Each number is 128 + 32 x the weight over its row's rms, rounded and kept within 0 to 255. Layers, rows and columns count from 0. The size above them is the row's rms in percent of the matrix's.

# layer 10 attention query, 64x64, rms 0.0835, rows 0-63, columns 0-31
size [ 31  39  36  74 103 104 103  96  36  32  60  50  66 116 108  89 101 113  97 117 127 102 106 109 100 114 108 100  98 114 101 114 106 108 110 112 116 103 112  97 106 110 118  80 111 112  84 113  93 118 101 102 113 112  84  92 109 106  98 101 119 110  93 116]
[[111 126 164 113 130 161 103 149 152 146 132 192 173 147 129 133 163 130 112  47  82 119 128 107 162  91 119 161 150 147 163  58]
 [103 113 143 126 108 151 140 176 145 173  93 152 156  90 131 131 207 140 121 150 172 109 174 155 119  50 156  99 123  91 157 117]
 [177 174 141 170 141 112  96  77 148 164 178  73  63 132 104 120  93 126 189 167 162 169 108  72 169 144  98 165 111 107 117 154]
 [136 104  97  85 124 122 145 158 121  76 112 125 160 120 200 140 109 165 117  87 111  88 120 151  65 124 157 127 147 142 126  94]
 [129 177 154 165 110 128 129  39 199 104 111 105  73 152 124 148  90  64 116 132 103 169  80 136 177 179 148 127 139 101 110 120]
 [130 166  68 101  72 137 140 178 112  44 140  84 117 151 122 212 130 181  79 104 116  91 179 106 142 139 146 184 132 116 122 110]
 [127 151 104 105 213 165 103 135 127 135  95  99 134 119 185 164 104  80 160 106 169 160 165 115 107 110 157 135  27 127 146 164]
 [121  97 121 181  85 153 136  51 138 169 148 119 133 109 201  98 136  97 125 129 151 191  57 142 151  93 142 129 195 103 168 114]
 [140 139 100  88 130 102  86  93  88 117 158  95 130 137 129 188  79 133 129 121  84 119 123 178 135 204 124 159 149 151 113 165]
 [ 86 119 128 147 102 155 113 144 111 147  98 198 161 143 175 135 113 144  91  83  96 174 119 175  79  82  98 159 173 139 142 103]
 [123 132 156 128 141 147 147 139 128 181 130 134 122 112 115 109 186 114 135 140 193 169 157 108 160  80 121 103  82  51 167 157]
 [142 139  73 141 108 112  99 118 115 109 146 124 133 138 176 139  76 150 107 128  57  83 109 173 151 156  66 150 166 189  83 110]
 [103 161 174 173 105 149 103  90 168 111 137 138  98 133  59 138 127  87 156 152 152 100 136  71 153  95 148 133 152 205 117 131]
 [132  94 144 167 156 151 199 114 182 158  96 118 120 129  56 186  86  91 103 160  85 126 143 111 131 152 150 109 126 177 152 109]
 [181  71 193 123 140 170 133 155  80  88 137 129  96 161 112 139  90 112 114  93 175 144 108 146  68 134 123 159 141 186  84 123]
 [103 120 148 140 169 149  82 156 110  91 111 122 131 147 144 175  99 120 149 105 126 118 178 113 155 126  75 169 154 144  61  93]
 [112 103 143 196 166 169  99 184 120 140  85 104  79  77 139 124 134 124 101 111 170 127 160 133 123 123  99 106 132  89 104 144]
 [ 53 140 127 174 128  53 114  42 137 135  92 152 120 108 161 172  78 169 130  68 181 108 149  96 135 151 154 125 172 120 163 110]
 [ 96 127 149  51 123 133 134 122 130 158  94  89 153 141 161 142  98 165 144 101  68 124 149 172 192 109 199 155  50  65 135  96]
 [119 119 152 122 159  46  78  69 142 157 119  84 128 112 121 153 182 131 105  72 151 122 138  74 152 161 122 115 180 155 108 144]
 [135  94 123 127 121 152 131 124 109 169  94 103  95 130  93  92 130 153  92  71 185  75 168 118 121 161 125 151 171 139 156 157]
 [152 149  90 159  94 129 102 166 123 148 119 150 175 121 169 157 143 191 105 172 181  93 145  90  97 149 128  94  79  72 182 140]
 [ 95  84 109 102 211 152 168 154 136  83 118 154  50 108  82  99 164 130 140 105 148 118 136 152 185  66 134 159 137 124 156 125]
 [145 144 132 117 121 181 151 174 160 132 164 130 192 110 142 175  60  99  89 139 124 125 123 161 122 172  98 160 128  73  88 124]
 [166 146 154  75 147 177  89 136 171  82 124 144 132  77 146 135 158 115 139 129 111 124  83 190 133  91  87  86 138 112 104 132]
 [ 76 146 166 136 123 127 137  83 157 108  84 132  93 138 143 174 156 113 168 191 134 119 120  76 134  82 137 167 174 101 129  69]
 [135 111 116 117 125  89 158 133 108 109  96 118 111 152 145 128 149 144 147 140  91 106  91  66  85 154 110 105 162 135  93 119]
 [ 79 121 151 156  97 108 122 153 150  86 143 126 137  85 161 142 155 112 113 172 110 181 162 181  76  57 101  87  91 137 122 152]
 [133  73  79  94  95 132 161  54 125 126 124 142 124  97 167 179 136 139  68 122 129 171 177 123 166 166 132 170 135  68 141  91]
 [ 83 166 117  83 114  92 137 119 123 141 180 113 147 139 141  57  72  80 153 173 154 128 106 181 162  75 109 135 189 156  74 140]
 [138  97 121 130 121 174  91 135 126  67 185 172 102 183 104 114 145 159 107 168 122 122 100 142 132  89  90 154 113  98  97 185]
 [ 52 138  85 150 157 173 202 140 132 142  69 105 172 140 120  65 124  91 158 134 148 128 154 142 114 112 142 133 147 125 153 145]
 [126 113 151 136 124  95 149 148 156 142 155  88 140 132 185  97  66 120 112 117 141  84 128  63  77 128 154 112 120 222 110 139]
 [122 101  94 216 121 183 155 115 114 140 166 122  74 160 120 180 142 142 126 118 136 156  68 132 157 158 134  85 101 123  79 163]
 [126 160 112 149  99 157 148 138 114 161  62 121 172 168 123  91  72 161  91 181 184 107 142 100  98 162 154 118 117  81 143  66]
 [135 119 176  99  67 113 138 122 147 104 180 104 197 111 134 148 144 127 123 148 142 165 114 119 166 162 136  99 137 133  80 165]
 [103 129 179 158 116 103 129 171 150  96 137 118  87 183 126 127 162  71 140 192  97 115 106 122  31 139 176  96 139  90 152 124]
 [158 104 123  63 193 134 135  98  82  80 158 113 152 132 144 148 142 119 140 152 115 100 162 111 138 107  84 171 138 122 134 117]
 [122 159 146  96 172 147  57 131  69 170  95 146 111 156  96 184 168 101 161 163 160 101 120 126 177 128 148 171 105 142 105 147]
 [116 163 100 122 136 106 147 135 146 130 101  66 137 129 126 107 103 193 170 146 110 162 117 147 148 129 136  92 121 116 172  91]
 [ 67 106 148 164 122 164 122 122 119 117 126 122 106 189 139  99 191 117 144 101 103 177 151 152 149  91 135 163 134  91 102 197]
 [ 88 199 191  83 103  93 171 137 102 138 138 116 142 116 154 114 126 129 131 169 119  57  84 177 113 170 151 136  76 177 125 135]
 [170 158 143 204 108 134 152 145 115 124  99 123 117 137  93 147  48 116 175 111 126 123 100 169 158  68 104 135 149 192 124 126]
 [116 129 136 143 144 170 147 129 132 121  68  62 100 163 126 151 193 108 149 134 102 174 118  95 148  82 113 127 124 201 148 134]
 [189 138 146 120  94 150 169 164  99 151 129 108  91 145 140 124 141  52 144 127  51 138 170 157 126 136 154 115  66 105 108 138]
 [138 109  98 153 163 154 129 179 122 167 112 140 133 104  85 138 136 152 160 171 174  78  78  77 129 147 116 109 187 166  99  87]
 [ 88 126 141  83 110  89 127  64 104 117  94 156 141 109 125  90 190 139 161 147 176  92 169 138 113 151 135 175 132 195 128  92]
 [126 107 149 121 100  75 154 104 109  97  94 127 129 101 112  30  87 115 112 155 121 162 102 115 130 172 142 148  99 178 193 175]
 [101 152 124 147 148 151 126 121 119 116 121  98 132 121 152 151  79 173 125 213 148 122  80 126  75 106 138 137 112  88 103 146]
 [164 143 168 136 140 139 123 107 153 157 157 159 185 136  89 111 111  88  69 153 165 137 121 114 142 148 142 148 163 127 141 152]
 [135 116 166 120 174 127 114 100 142 116  89  70 142 126  84 131 136 174 125 146 169 128  86 137  81  97 165 133  58 117 129 112]
 [117 149 173 144  35 123  99 141  27 163  79 119  78 119 100 150 148 120 182 185 159 122 138 156 115 176 127 139 112 155  95 100]
 [136 132 143 188 141  93 112 129 120  79  82 205 118  84 106 129 150  67 157 139 147  86  78 144 129 130 126  23 116 180 138 130]
 [ 82 138 191  94 147 165  60 130 168 100  86 137 148  99 107 126 166 152 187 116 119 107 148 102 162 177 108 139 135 122 145 160]
 [104 117 139 139 183 165 121 125  94 192 201 103 139 145 168  82 123 129 141 115 124 127 123 131 120 147 163 154  84 161 139 165]
 [112 117 151 156 109 157 142 138 133 116 181 177  84 164 133  98 164 157  94 120 126  87 158 137 120 186 144 107 112 125 123 139]
 [112 113 157 104 177 156 166  83 115 188 152 136 128 126 135  94 142  56 110 131  73  48 140 145 123 135 119 159 107 179 118 146]
 [ 82 169 129 121 175 178  77 121  95 158 145 103  95 161 125 165  67  83 107 130 129 159 125  90 148 125 133 127 123 127 182 114]
 [114 106 115 173 123  91 158 120 115  56 115 144 204 133 140 124  63 130 153 177  91  83 127  95  95 109 132 132 147 118 166 138]
 [119 141 120 137 159  83 136 172 116 166 151 123  45 177 205  65  84 164  78 121 127 132 126  96  89 115 121 199 136 122 145 124]
 [ 84 159 210 119 150 152 139 165 128 121 122  96 126 109 194 155 118 140 149  89 155 178 162 145 146 100 147 120 128 119  93 143]
 [105 122  53 147  72 128 134 108 130 132 124 168 166  91 191 135 132  76 125 108 132 164 144 110 117 121  79 120 154 166 132 140]
 [123  98 150 131 163 123 133  89 114 116 150 168 155 110  96  86 159 127 145 128 126 168 101 131  52 105 147 150  96 162 160 137]
 [169 123 147 113 115 149 158  84 145 177 171 190 107  99 123 131  76 114  88 155 148  86  99  89 188 130 154 131 114  57 117 122]]
# layer 10 attention key, 64x64, rms 0.0835, rows 0-63, columns 0-31
size [ 40  30  42  73 101 109 106 101  26  39  54  63  95 103 102  90 101 109 104 115 125 101 101 108 104 107 108 105 102 115 101 114 105 108 114 113 111 105 114  96 103 105 121  79 109 111  82 111  94 112 103 103 108 112  90  94 107 106  96 105 119 107  98 112]
[[ 89 127  80 143 140  99 130 133 105 154 135 124 102  96 126  97 107 108 132 195 144 157 160 153 124 186 148 112  64 163 104 198]
 [ 36 131 124 165 116  79  94 106 105 101 104 137  72 104  83 152  76 129  81 177 127 120 155 117 141 203 121 146  87 139 142 230]
 [ 71  98  93 155 166  62  86 130 113 100 131 114 146 126 104 119  87 112 132 125 107 158 170 165 169 154 109 155  57 101 142 159]
 [162 103 175 153 137 148 152  92  82 136 152 120 160  85 131 118 146 168 160  86 134 109 158 137 112 113 123 143 161 128 147  64]
 [160 125 134 126 155 121  74  84 150  83 131  62 172 143 106 105 125 130  87 122 133 157 185 138 145 169  99 128 125 182 143  44]
 [102 120 133  89 114 106  41 153 100 116 131 120 174 123 185  93 128 145 134  74 134 123 143 145 164 125 149 178 128  72 122  82]
 [152 181 138 175 142 169 167 182 195 111  87 110 115 115 168 124 132  78 162  83 104 158 148 115  91 121 115 125 149  88 121 125]
 [136 127 132 119  74 104 141 110 177 193  59 129  89 180 151 179 166 124  96 179 144 152  83 104 125 114 131 118 144  80 156 132]
 [174 117 114 164 158 136 154 142 158 143  83  99 125 145 140  74 150 101 132 148 167 154  98  84 118  55 152 146 145 194 134 123]
 [184 125 121 137 166 110 135 164 107 170 145 122 101 174  69 113 159  55 173 165 146 122 166  72 138 145 184 107  90 116 111 153]
 [144 145  84 128 148 102 148 142 139 138 123 148  98 161  74 125 139  90 134 170 129 129 127  73 149 182 168 117  79 111 105 197]
 [113 134 103  89 152  89  58  98 132 106 114 103 151 161 130 109  93  82  86 102 152 186 166 146 155 132 122 133  72 123 138 119]
 [143 136 159 123 137 103  80  35 182  99 144  48 167 122  70 105 106 120 105 147 114 132 187 123 186 132 125  83 131 211 123  76]
 [120 125 137 115 146 155 135 138 165 103 123  94 163  93  78 175 106 125  97 155 117 112 103 128  97 186 112 139 120 158 165 139]
 [192 113 173 137 195 117 178 169  52 150 111 107 131 131 122 129  92 111 148  78 118 141 106 134  61 137  94 129 183  80 129  96]
 [140 119 143 129  99 107 180 155 126  95 105 146 158 107  82 108  83 165 135  68  81  94 144  86 138 199  80 149 162 147 134 173]
 [134  88 119 101 147 149 122 130 120 148 139 157  80  93 134 118 107 124 173 104 151 151 167 127  71 161 162 155 143 125 126  89]
 [ 78 164 132 125  85 114 135 101 176 190 102  84 111  90 168 139 106 150  82 150 108 107 175 138  87 155 108  89 135 169 138 139]
 [152 193 176 186 103 102 176 123  96 160 101 150 157 101 124 126 171  86  71 115 103 104 161 123 138 138 119 145 105 127 106 175]
 [171 154 118  99 138 116 139  82 158 173 106 125 116 164 162 135 116 185 150 124 125 139 111 104 110 130 108 128 152 180 101 151]
 [146  94  87 166 157 173 140 141  98 130  86 164 158 146  89 100 118 158 107 173  36 130 121 125 116 141 128 144 123 104 145  93]
 [ 34 123 181 149 127 194 103 167 152 131 116 135 108 123 123 169 147 136 147 134 151 124 111 110  96  79 137  94 124  76 135 119]
 [182  94  97 172 139  97 184 115 108  92 109 176 157 133 121 110 122 140 124 137 131 133 111 174 103 122 118 216  85 136 134 142]
 [130 197  96  98 111 160 154 139 101  43 126 137 145 106 135 130 110 143  99 140 123 147 166  99 123 145 183  66 193 115 126 187]
 [185 136 112 125 157 110 135 184 119  97 133  93 108 150 121 124 153 147 129 118 130 163  85 182 164 115 115 133 114 123 167  82]
 [116 159 169 124  92  91 152 108 138 146  79 105 157 117 133 188 177 147  70 135 159 100  77 117 110  90 105 192 144 194 119 103]
 [184  85 112  87  54 109 115 142 140 143  64 119 133 133 108 127 150 146 159 150 122  31 134 137 128 176 108 147 156 135 169 125]
 [ 89 148 103 119 103  77 129 153 163 125 155 134 119 123  83 158 155 141 216 111 156 179 133 143  98 120  36 155 173 114 106 131]
 [127 169 142 127 127  81 126 116 170 136 119 121 163 113 139 102 165 160  58 153  87 139 107  85 177 151 108 164 135  84 137  88]
 [197  92 132 107 108 130  72 117 118 180 127 145 172 140 201 135  97 166 133 124 150 161 130 197 167 106 126 109 179 172 105 110]
 [112  93 155 110 134 115 139 168 118  67 176 138 144 109 160 171 113 207 101  97 148 111  84 138  86  87  87 179  76 157 129 137]
 [132  78 201 146 126  75 184 116 165 123  97 130 103  84 104 107 123 103  85 146 108 115 157 171 118 143 165 147 153 134 136 202]
 [129 108 112 101 155 163  72 108 153 150  89  70 121 132 147  88 108 133 163 156  84 147 137 172  95 160 102 113 111 150  71 117]
 [139 111 111 117 121 164 166 116 126 155 111 150 128 135 110 150 137 165 113 116  95 142 175  63 101  54 165  78  58 153  58 124]
 [118 139 182 113 162  99 102 145 119 146 143  68 194 102  70  67 148 160  27 174 178 153 146 100 135 140 132 118 139 106 118  99]
 [115 129  87 130  95 114 133 141  82 133 105  78 168 108 195 143 180 144 183 151 120 149 102 124 102 156 166 138 171 129 126 174]
 [139 109  97 120  92 138 138  56 120 115 163 106  89 121 137 153 159 144 143 130 196 142 126 141  81 110 124 167 103 139 177  56]
 [167  80 123 143 126 129 135  95  70  83 100 123 155  85 122 115 160 129 129 103 146  98 106 155 124 147 122 202 176  84 130 127]
 [116 146 173 163 149 131 118 129  62  82 166  61 177 142 157 109 135  98 188 116 137 108 126 104 100 164 154 131  71 105 164 145]
 [154 109 109 134  71 118  95  98 154 129  74 156 133 114  96  97 147  98  62 100 147 222 216 125 163 133 125 130 111 156 127 104]
 [136 133 185  90 104  85 172 157 161 103  85 157 116 138 160 108 153 120 174 152 153 126 146 100 153 104 131 122  52 112 135 145]
 [ 89 165  82 141 149 181 114 125  71 159 106  76 148 152 121 118 134 132 118 154 134 111 122 178 113 162 128 114 132 121 109 161]
 [ 83  67 125 155 126 153 128 122  57 134 131 135 142 103 185 176  57 120 117 133 127 152 162 135 121 112  87  36 168 140 163 120]
 [ 99  43 148 126 107 144 200 122 144 161  74 127 156 144  79 146 122 104 171 105 118 168 107  86  96 144 107 108 113 145 136  99]
 [180 132 102 125 136 120 159 109  53 167 129 125 123 133 129 147 147 109 113 148  90 133 147 107 140 132 179 126 129  48 129 141]
 [111 103 205 165 127 162 163 121 106 147 132  94 103 126  95 146 100 146 149 136 155  73  75 129 119  73 182 121 202 162 145 127]
 [ 84 166 176 134 138  65  90 155 165 127 146 107 133 116 106 123 127 148 167 140 101  96 121 173 143 189 139 185 125 156 145 143]
 [164 103 132  88 181  91 136  96 101 193 147  98 138 147 136 124  94 107  91 150 134 158 112 170  80 217 118  98 139 141 166 148]
 [131  97 127 131 156 105  99 105 109 132 110  81 133  74 130 143 128 205 121 151 170 148 130 119  23 135 134 142 150 121  84 106]
 [121 191 135 109 191 145 143 109 137  71 201 130 127 119 110 106 131 117  90 159 161 173 103  92 143 107 142 102 147 167 161 145]
 [135 194  95 146 150 111 158 149 115  78 108 105 122 127  97 160 100 110 116 136 212 159 200 145  99 152  87 164 130 142 125 105]
 [ 94 104 168 145  91 133  90 127  34 160 127 118 140 150  99 174 125 149 112 149 117 125 141 123  98 182 138 155 150 111  99 124]
 [141 108  62 113 153 155 140 147 123 176 200 115 109 135  87 162 118 136 194 149 151 101 119 190 114 144 111  66 108 177 209 102]
 [188  90 147 175 137 171 165 127 133  92 124 141 144  99 173  92 145 166 151 170 100 200 138 114 145 151 125 107  77 169 114 112]
 [148 106 136 165 148 125  89 154 186 179 129  76 130 101 136 103 122  79 168  81 128 127 150  99 109 117 138 205 117 118  86 187]
 [ 98 134  72 133 118 157 146 149 137 138 188  75 145  72 124  89 158 194 141 173  82 135 124 102 117 131 163 149  85 109 167 122]
 [149 147  72 120 146 155 167  94 131 177 170 142 168 123  78 136 102 118 146 103 128 109 200 107 131 137 119 148 131 136 118 143]
 [147 138 127  80 124 146 140 130 147 129  92 107 143 138 126 164  95  86  77  74 158 189  92  80 108 144 107  92 137 125 134 176]
 [103 130  74 117 124 104 103  89 135  65  86 185 148 101 106 149 142 139 111 172 117 105 132 153 100 153  80 113 122 138 169 142]
 [132 170 154  58  89 122 128 129 133 147 113 112  59 114 144  90  84 109 104 118 146  95 136 118  99 157 120 153 162  98 183 149]
 [139 119 135 143 119  74 144 137 147 173  99 144 119 103 176  93 122 108 158 121 159 208 133  87 113 132 109 129 144 124  54 140]
 [ 68  88  96  53  84 118 134 174 170 175  91 154  91 135 125 146  81 175 133 143 113 135 136 124 123 177 114 138 161  95 126 169]
 [115 114  82 199 163 100 189 142 159 161 110 113 149 144 114 175  80 141 131 174 144 166 108 127  88 115  84 218 137 108  93  98]
 [165 136  83 121 182 116 106 112  74 162 134 137 127  86 169 176 127 162  49 167 134 100  97  92 144 103 150 165  91 149  95 175]]
# layer 10 attention value, 64x64, rms 0.0821, rows 0-35, columns 0-31
size [ 89 106 107  92  91 101 107  87  97 106  95  83 106  94 110 103 100 108  97 111  99 108 113 109  85  94  93 115  97 113 101 102 120  87  97  94]
[[168 155 170 143 146 151 119 160 171 126 128 180 175  88 122 153  76 114 108 159 163 130 183 103  67 120 147 100  91 106 168 135]
 [136  73 100 166 114 133 161 147  97 126 206  81 106 167 124 185 137 125 108 108 158 148 165 128 130 125  94 151 138 148 102 141]
 [120 106 152  68 145 158 116 160 159 167 131 104 157 135  93  79 118 103 135 118 102  97  75 156 107 136 211 160 113  87 122 116]
 [145 155 117 141 160  93 135  88 141 130 147 146 143 116 161 140 153 112 122  79  90  94 161 116 109 165 140 104 189 103 153 136]
 [126 151 191 126 127 132 134  99 143 116 114 153 159 138  78 125  58  76 163 186 185 112 113 134  98 112 141 127 192 137  87 134]
 [103 119 171 134 112  81 113 149  75 107  80 143 150 163 131 156  80 124 121 151 111 115 141 151 153 133 140 148 167 117 103  54]
 [118 122 161  92 192 165  86  81 151 130  83 126 154 135 141  94 142 120 138  75 161  80  69 144 129 138 119 144 117 103 100 155]
 [ 90  54 119 172 147 139 151 111 124 118 133 181 187 184 145  85  98 124 121 128 186 140 148 143  96  84 155 110 104  99 175 134]
 [116 108 198 126 178 157 155  77 166 174 101  81 135 109 119 171 201 129 126  85 133 137 115 177 147 135 158 139 149 100 171 112]
 [142 160 114 132 108  46 124 134 135 113 111 126 211 118 121 154 129 110 160  67 150 144  99 145 102 122 180 117  81 164 124 121]
 [ 93 146  57 117 126 104 128 128 136 122 102 116 119 113 171  33  96 188 137 117 213 114 131  98 168 138 129 119 140 157 135 120]
 [133  89 121 129 113 116 153 136 149  67 109 139 110 107 133 152 153 132 109  54 150 104 172  92 155 164 136  63 125 144 163 142]
 [167 147 179 125 159 160 119 149 164 147  88 145 171 109 154 153  96 167 134 174 121 122 111 140 170 125  77 124 114  93 133 176]
 [170  97 130 131  79 132  95 129 159 127 127  85 177 159  75 131 102 133 161 101  89 106 113 191 137  84 118 134 120 104 116 195]
 [104  91 122 146 117 118 135 156 162  72 173 134  79 146 128 129 104 115 102 143 150 106  72 123 175 177 119 112 145  96 115 119]
 [147 136 147 123  97  94 168 120 109 190 211 146 161 112 160 150  98  94  99 116  42 132  71 144 122 127 136 136 158 112 119  90]
 [148 173 161 127 117 161 142 122 130 123 139 121  92 161 134 170 183 138  92 109  93 123 115  98  75 172 140  84 109 121  95 188]
 [ 81 131 123 234 165 132 114 117 144 119 141 139 109 200 154 140 132 144 115  87 134 132 156 174 133 142 120 130 158 105  75 119]
 [130  85 145 119 147  70  83 108 136 115 198 134 151 175 127 141 144 118 134 144 130  79 158  82 131 112  87 121 163 119 134 155]
 [ 90 143 138 158 102 127 176 161 126 158 138 126 110  93 168  85 133  97 114 118 169 110 142  97 129 145 105 103 107 155 116 101]
 [ 43 153 122 111 148 116 147 134 151 180  56 128 138 148 133 151 116 129 123  82 111 100 180 158 133 103 232 131 114 116 134  86]
 [139 135 152  67 144 177  77 149  77  98  84 125 115  98 127 195 148 157 113 156 164 137 212 110 182 129 146 175 147 146 167 105]
 [ 86 141 152 108 107 121 145  93 149 112 100 102 165 133  90 180 140 141 173 162 142 195 127 151 175 160 137 128 137 112  98 113]
 [ 71  93 134  75 134 152 194  97 123 137 114  97 164  82 190  88 129  93 170 152 176 110  77 146 159 141  88 170 124 175 142 129]
 [122 153 123 151  95 165  62 135  99 141 158 125  56 126 145 117 163 140 112 132 112 148 166 174 154 104 127 146 126 137 126 149]
 [147 168  80 134 105 175 142  82 120 119 105 142 107 152 115 134  54 111 129  81 161 132  71 167 136 151 142 116 137 158  80 130]
 [121 129 184 144  77 144 162 139  62 126 122 116 115 142 126 163  70 131  82 156 114  99 107 110 128 147 138 131 115 155  92 143]
 [130 137 113 138 150 118 121 148 135 141 160 156 126 126 155 167  76  99 106 196 149 113 133 113 112 208 180 186 112  65 124  70]
 [ 85 138 175 115 206  92  96 114  74 136 100 125  82 154 114 179 132 109 143 171 155 100 117 128 188 134 104 168 189 161 132 132]
 [121  78 114 111 175  73 114 137 163 110 133 154 174 153 137 197  99 140 155 133  95 126 114 149 138 120 172  77 151 157 100 144]
 [103 109 133 120 128 146 197 113 112 140 164 111  86 220 181 125 108 154 127 136  61 128 103  85 159 146 129 161 185 140 125 113]
 [148 125 127 191 106 140 163  98 129 146  88 139 109 155 152 103  92 203 120  47 162 108 158 125 170 108 177 124 155 165 170 119]
 [153 147 150 114  80 158 111  62 130 134  99 157 163 134 155 134 112 169 156  99 135 118 127 130 101 130 144 151 151 105 153  90]
 [102 118  76 143 140 129 158 117 160 143 127 143 116 100 175  85  93 114 130 122 111 153 102 121 119 126 117 142 154 174 161 143]
 [108 105 160 119 149 164 139 168 147 122 151 107 113 141 136 193 107 101  63 109 115 119 161 215 193 143 115 162 158 135  59 164]
 [110 160 193 107  80 117 177 111  96 106 151 168 111  62 182 137 124  60 119 133  80 148 120 113 131 110 132 110 122 156 125 117]]
# layer 10 attention output (transposed), 64x64, rms 0.103, rows 0-35, columns 0-31
size [ 87 107 111  91  89 104 109  86  97 107  99  80 104  93 113 102  99 111 100 110  98 111 117 109  86  92  92 116  96 116 100 104 117  88  96  96]
[[114 120 132 144  95 117 124  86  72 183 129 153 141 150 115 124  75 128  91 115 150 182 116 132  97 147 130  80 221 139  78 132]
 [163 111  93  72  74 149 122 100 153 113  59 160 137 137 172  95 115 178 191 159 100  81 160  77  76 144 126  80  91 136 164 109]
 [109 149 147 131 138 100 147 107  75 104 108  81 164 104 102 108 139  82  88 181  68 103  92 142 129  93 151 145  74 152 128 134]
 [155 129 157 156  93 132 189 121 108 175 126 176 105 125 150  83 162 132  92 142  53 128  91  92 160 148 124 140  36 121 110 145]
 [181  68 143 149 146 103  84 134  67 108 174 142 135  98 108 100 113 138 137 104 149 111 118 182 132 139 125  90 166 118 113  90]
 [158 127 153 141 154 120  98 131 130 206 136  53 119 150 127 121 176  72 139 134  84 133 156 161 132 144 138 141 146 141 105 150]
 [114 125 150 144 174  87 145 159  93  93 163  84  75  98  86  94 146  87  95  64  71 138 139 164 170 108 166 176  98 175 173 110]
 [116  88  76  77 136 118  64 107 139 172 151 136  89 121 154 142 119  77 133 147 130  80 133 132 150 124 101 130 190 145 133  61]
 [ 86 130 142 148 107 123 169 148 139  42 115 171 154 107  85  73 118 111 128 137 117 102 132 110 114 136  87 128 159 152 101  38]
 [146 164 153 166  99 154 115  83 150 204 129 140  71 107 137 148 165 119  99 197 132  96 127 138 142 139  99 161  81 138 158 129]
 [163 111 101 115 141 121 117 114 126 159 173 165 114 118 135 152 135 176 123  80  96 122 148 123 106 143 106 102  48 111 134 164]
 [100  99 176 157 139 174 130 127 103 147 129 109  80 129  94 120 132 136 215 163 137 114  81  97  66 184 134 166 141 142 115 120]
 [138 103  68 171  89  74 116  91 112 117 158 193 149 133 133 136 124 112  85  69  77 151 122 190 107 112 129 158 130 130 124 107]
 [145  92 127 160  83 160 170 135  96 162  73  77 123 116 131 170 115 110 107 169 104 151 122 161 112 127 110 166 119 145 183  35]
 [204 130  93 126 126 142  73 112  73  87 129 149 140 139 114 143 215 176 161 147 120 122 122 122 117 137 142 159 114 104 129 120]
 [ 99 126 128 100 124 158 111 109 132 118 125 145 157 159 159 145 174  97  76 141 222 107 168 155 199  85 179  89  84 103 131 102]
 [106 130 162 116 111 121 114 136 115  30 158 162 157 123 131  64 138 141 113 129 190 119 109 123 194 106 155 107 139 148 153 164]
 [155  99 133  62  53 117 169 156 149 135 127 169 118  89 123  82 142 107 135 126  44 137 157 147 200 125 123 102 142 129 117 128]
 [198 106 136 121 128 177 168 171  86 144  79  87 110 113 169 124  93 122 132 105 138 130 125 180 161 138 156  92 130 130 155 135]
 [148 131 127  75 171 183 177 108 100 186 165 142 135 157  89 114  93 124  88 134 116 122 144 131 121 134 177  93 116 135 118 174]
 [142 170 158  83 108 126 132 124 147 115 160  59 166 114 160 145 136  52 107 150 115 112 106 102 185 129  79 101 135 176 151 126]
 [106 140 126 204 137 127 132 142 134 106 113 132 137 155 148 154 141 113 210  77 124 143 113  92  27 167  81  78 165 142 107 168]
 [221 143 122 160 119 122 139 196 127 132 179 109 151 157 107  97 111 117 162 159 173 144 112 140 147 115 114 111 149 147 149  94]
 [137 120  84 152 179 111 129 117 152 104 239 140 121 146  84 139 124 118 110  92 142 121 173 118  88 130 144 129  89 143 209  87]
 [151 143  83 131 129 216 172 123 126  72 116 107 142 179 143 201 163 135 147  78  94 159 100 113 146 141 111 115 141 120 153 119]
 [ 89 115 160 106 130 150 109 183 116 146 152 140 140  72 129 131 182  95 140 114 175  60 184 135 126 112 140  99  90 122 170  80]
 [142  94 197 107 157 146 126 121 118 140 108 105 157 131 125 117 143 138  99 135 187 144 121 125 113 134 162 107 140 127 147 178]
 [156 185  92  90  91  68 110 138 121 123 112 133 176 154 163 133 155 127 120 151 134 141 138  78  98 133 130  70 109 101  96 195]
 [161 135 151 153 118 103 137 171 147  95 106 156 160  73 146 113 132 132 172  63  48  81 144 163 136 142 109 119 124 120 147 176]
 [157  68 161 169  53 137 125 102 128 128 159 124 149  83 127 145 190 125 178 135 137 160  85 174 152 137 118 142 122 102 122  70]
 [146 102 141 144 143 115 145 124 164 126 147 143 198 122 127 152 164 150  82 194  47  91  84 135 144 121 170  91  85 136 131 142]
 [119  82 176 121  92 172 184 119 140 142  89 169 125  86 114 179 143 167  99 130  92 121 101 104 122 140 127 109 144 132  76 115]
 [ 67  88 145 174 139 111 172 182 159 164 153  97 159 167  79 172 107 104 100 103 169 162 158 136 133 123 153  80 145 125 129  90]
 [113 131  79  97 114  91 140 106 187 130 179 116 136 119 125 130  92 149 102  81 142 112 151 120 137 124 130 126 168  93 144 129]
 [153 124 120 111  78 147 128 130  68  60 157 145 122 114 143 116 162 135 200  85 103 164  96 148 128 108 141  90 112 149 179  90]
 [143 155  88 139 177 193  68  98 140 112 169 180 128 203  93 104 169 126  92  99 152 119 100 132 146 109 133 128 116 115 123 133]]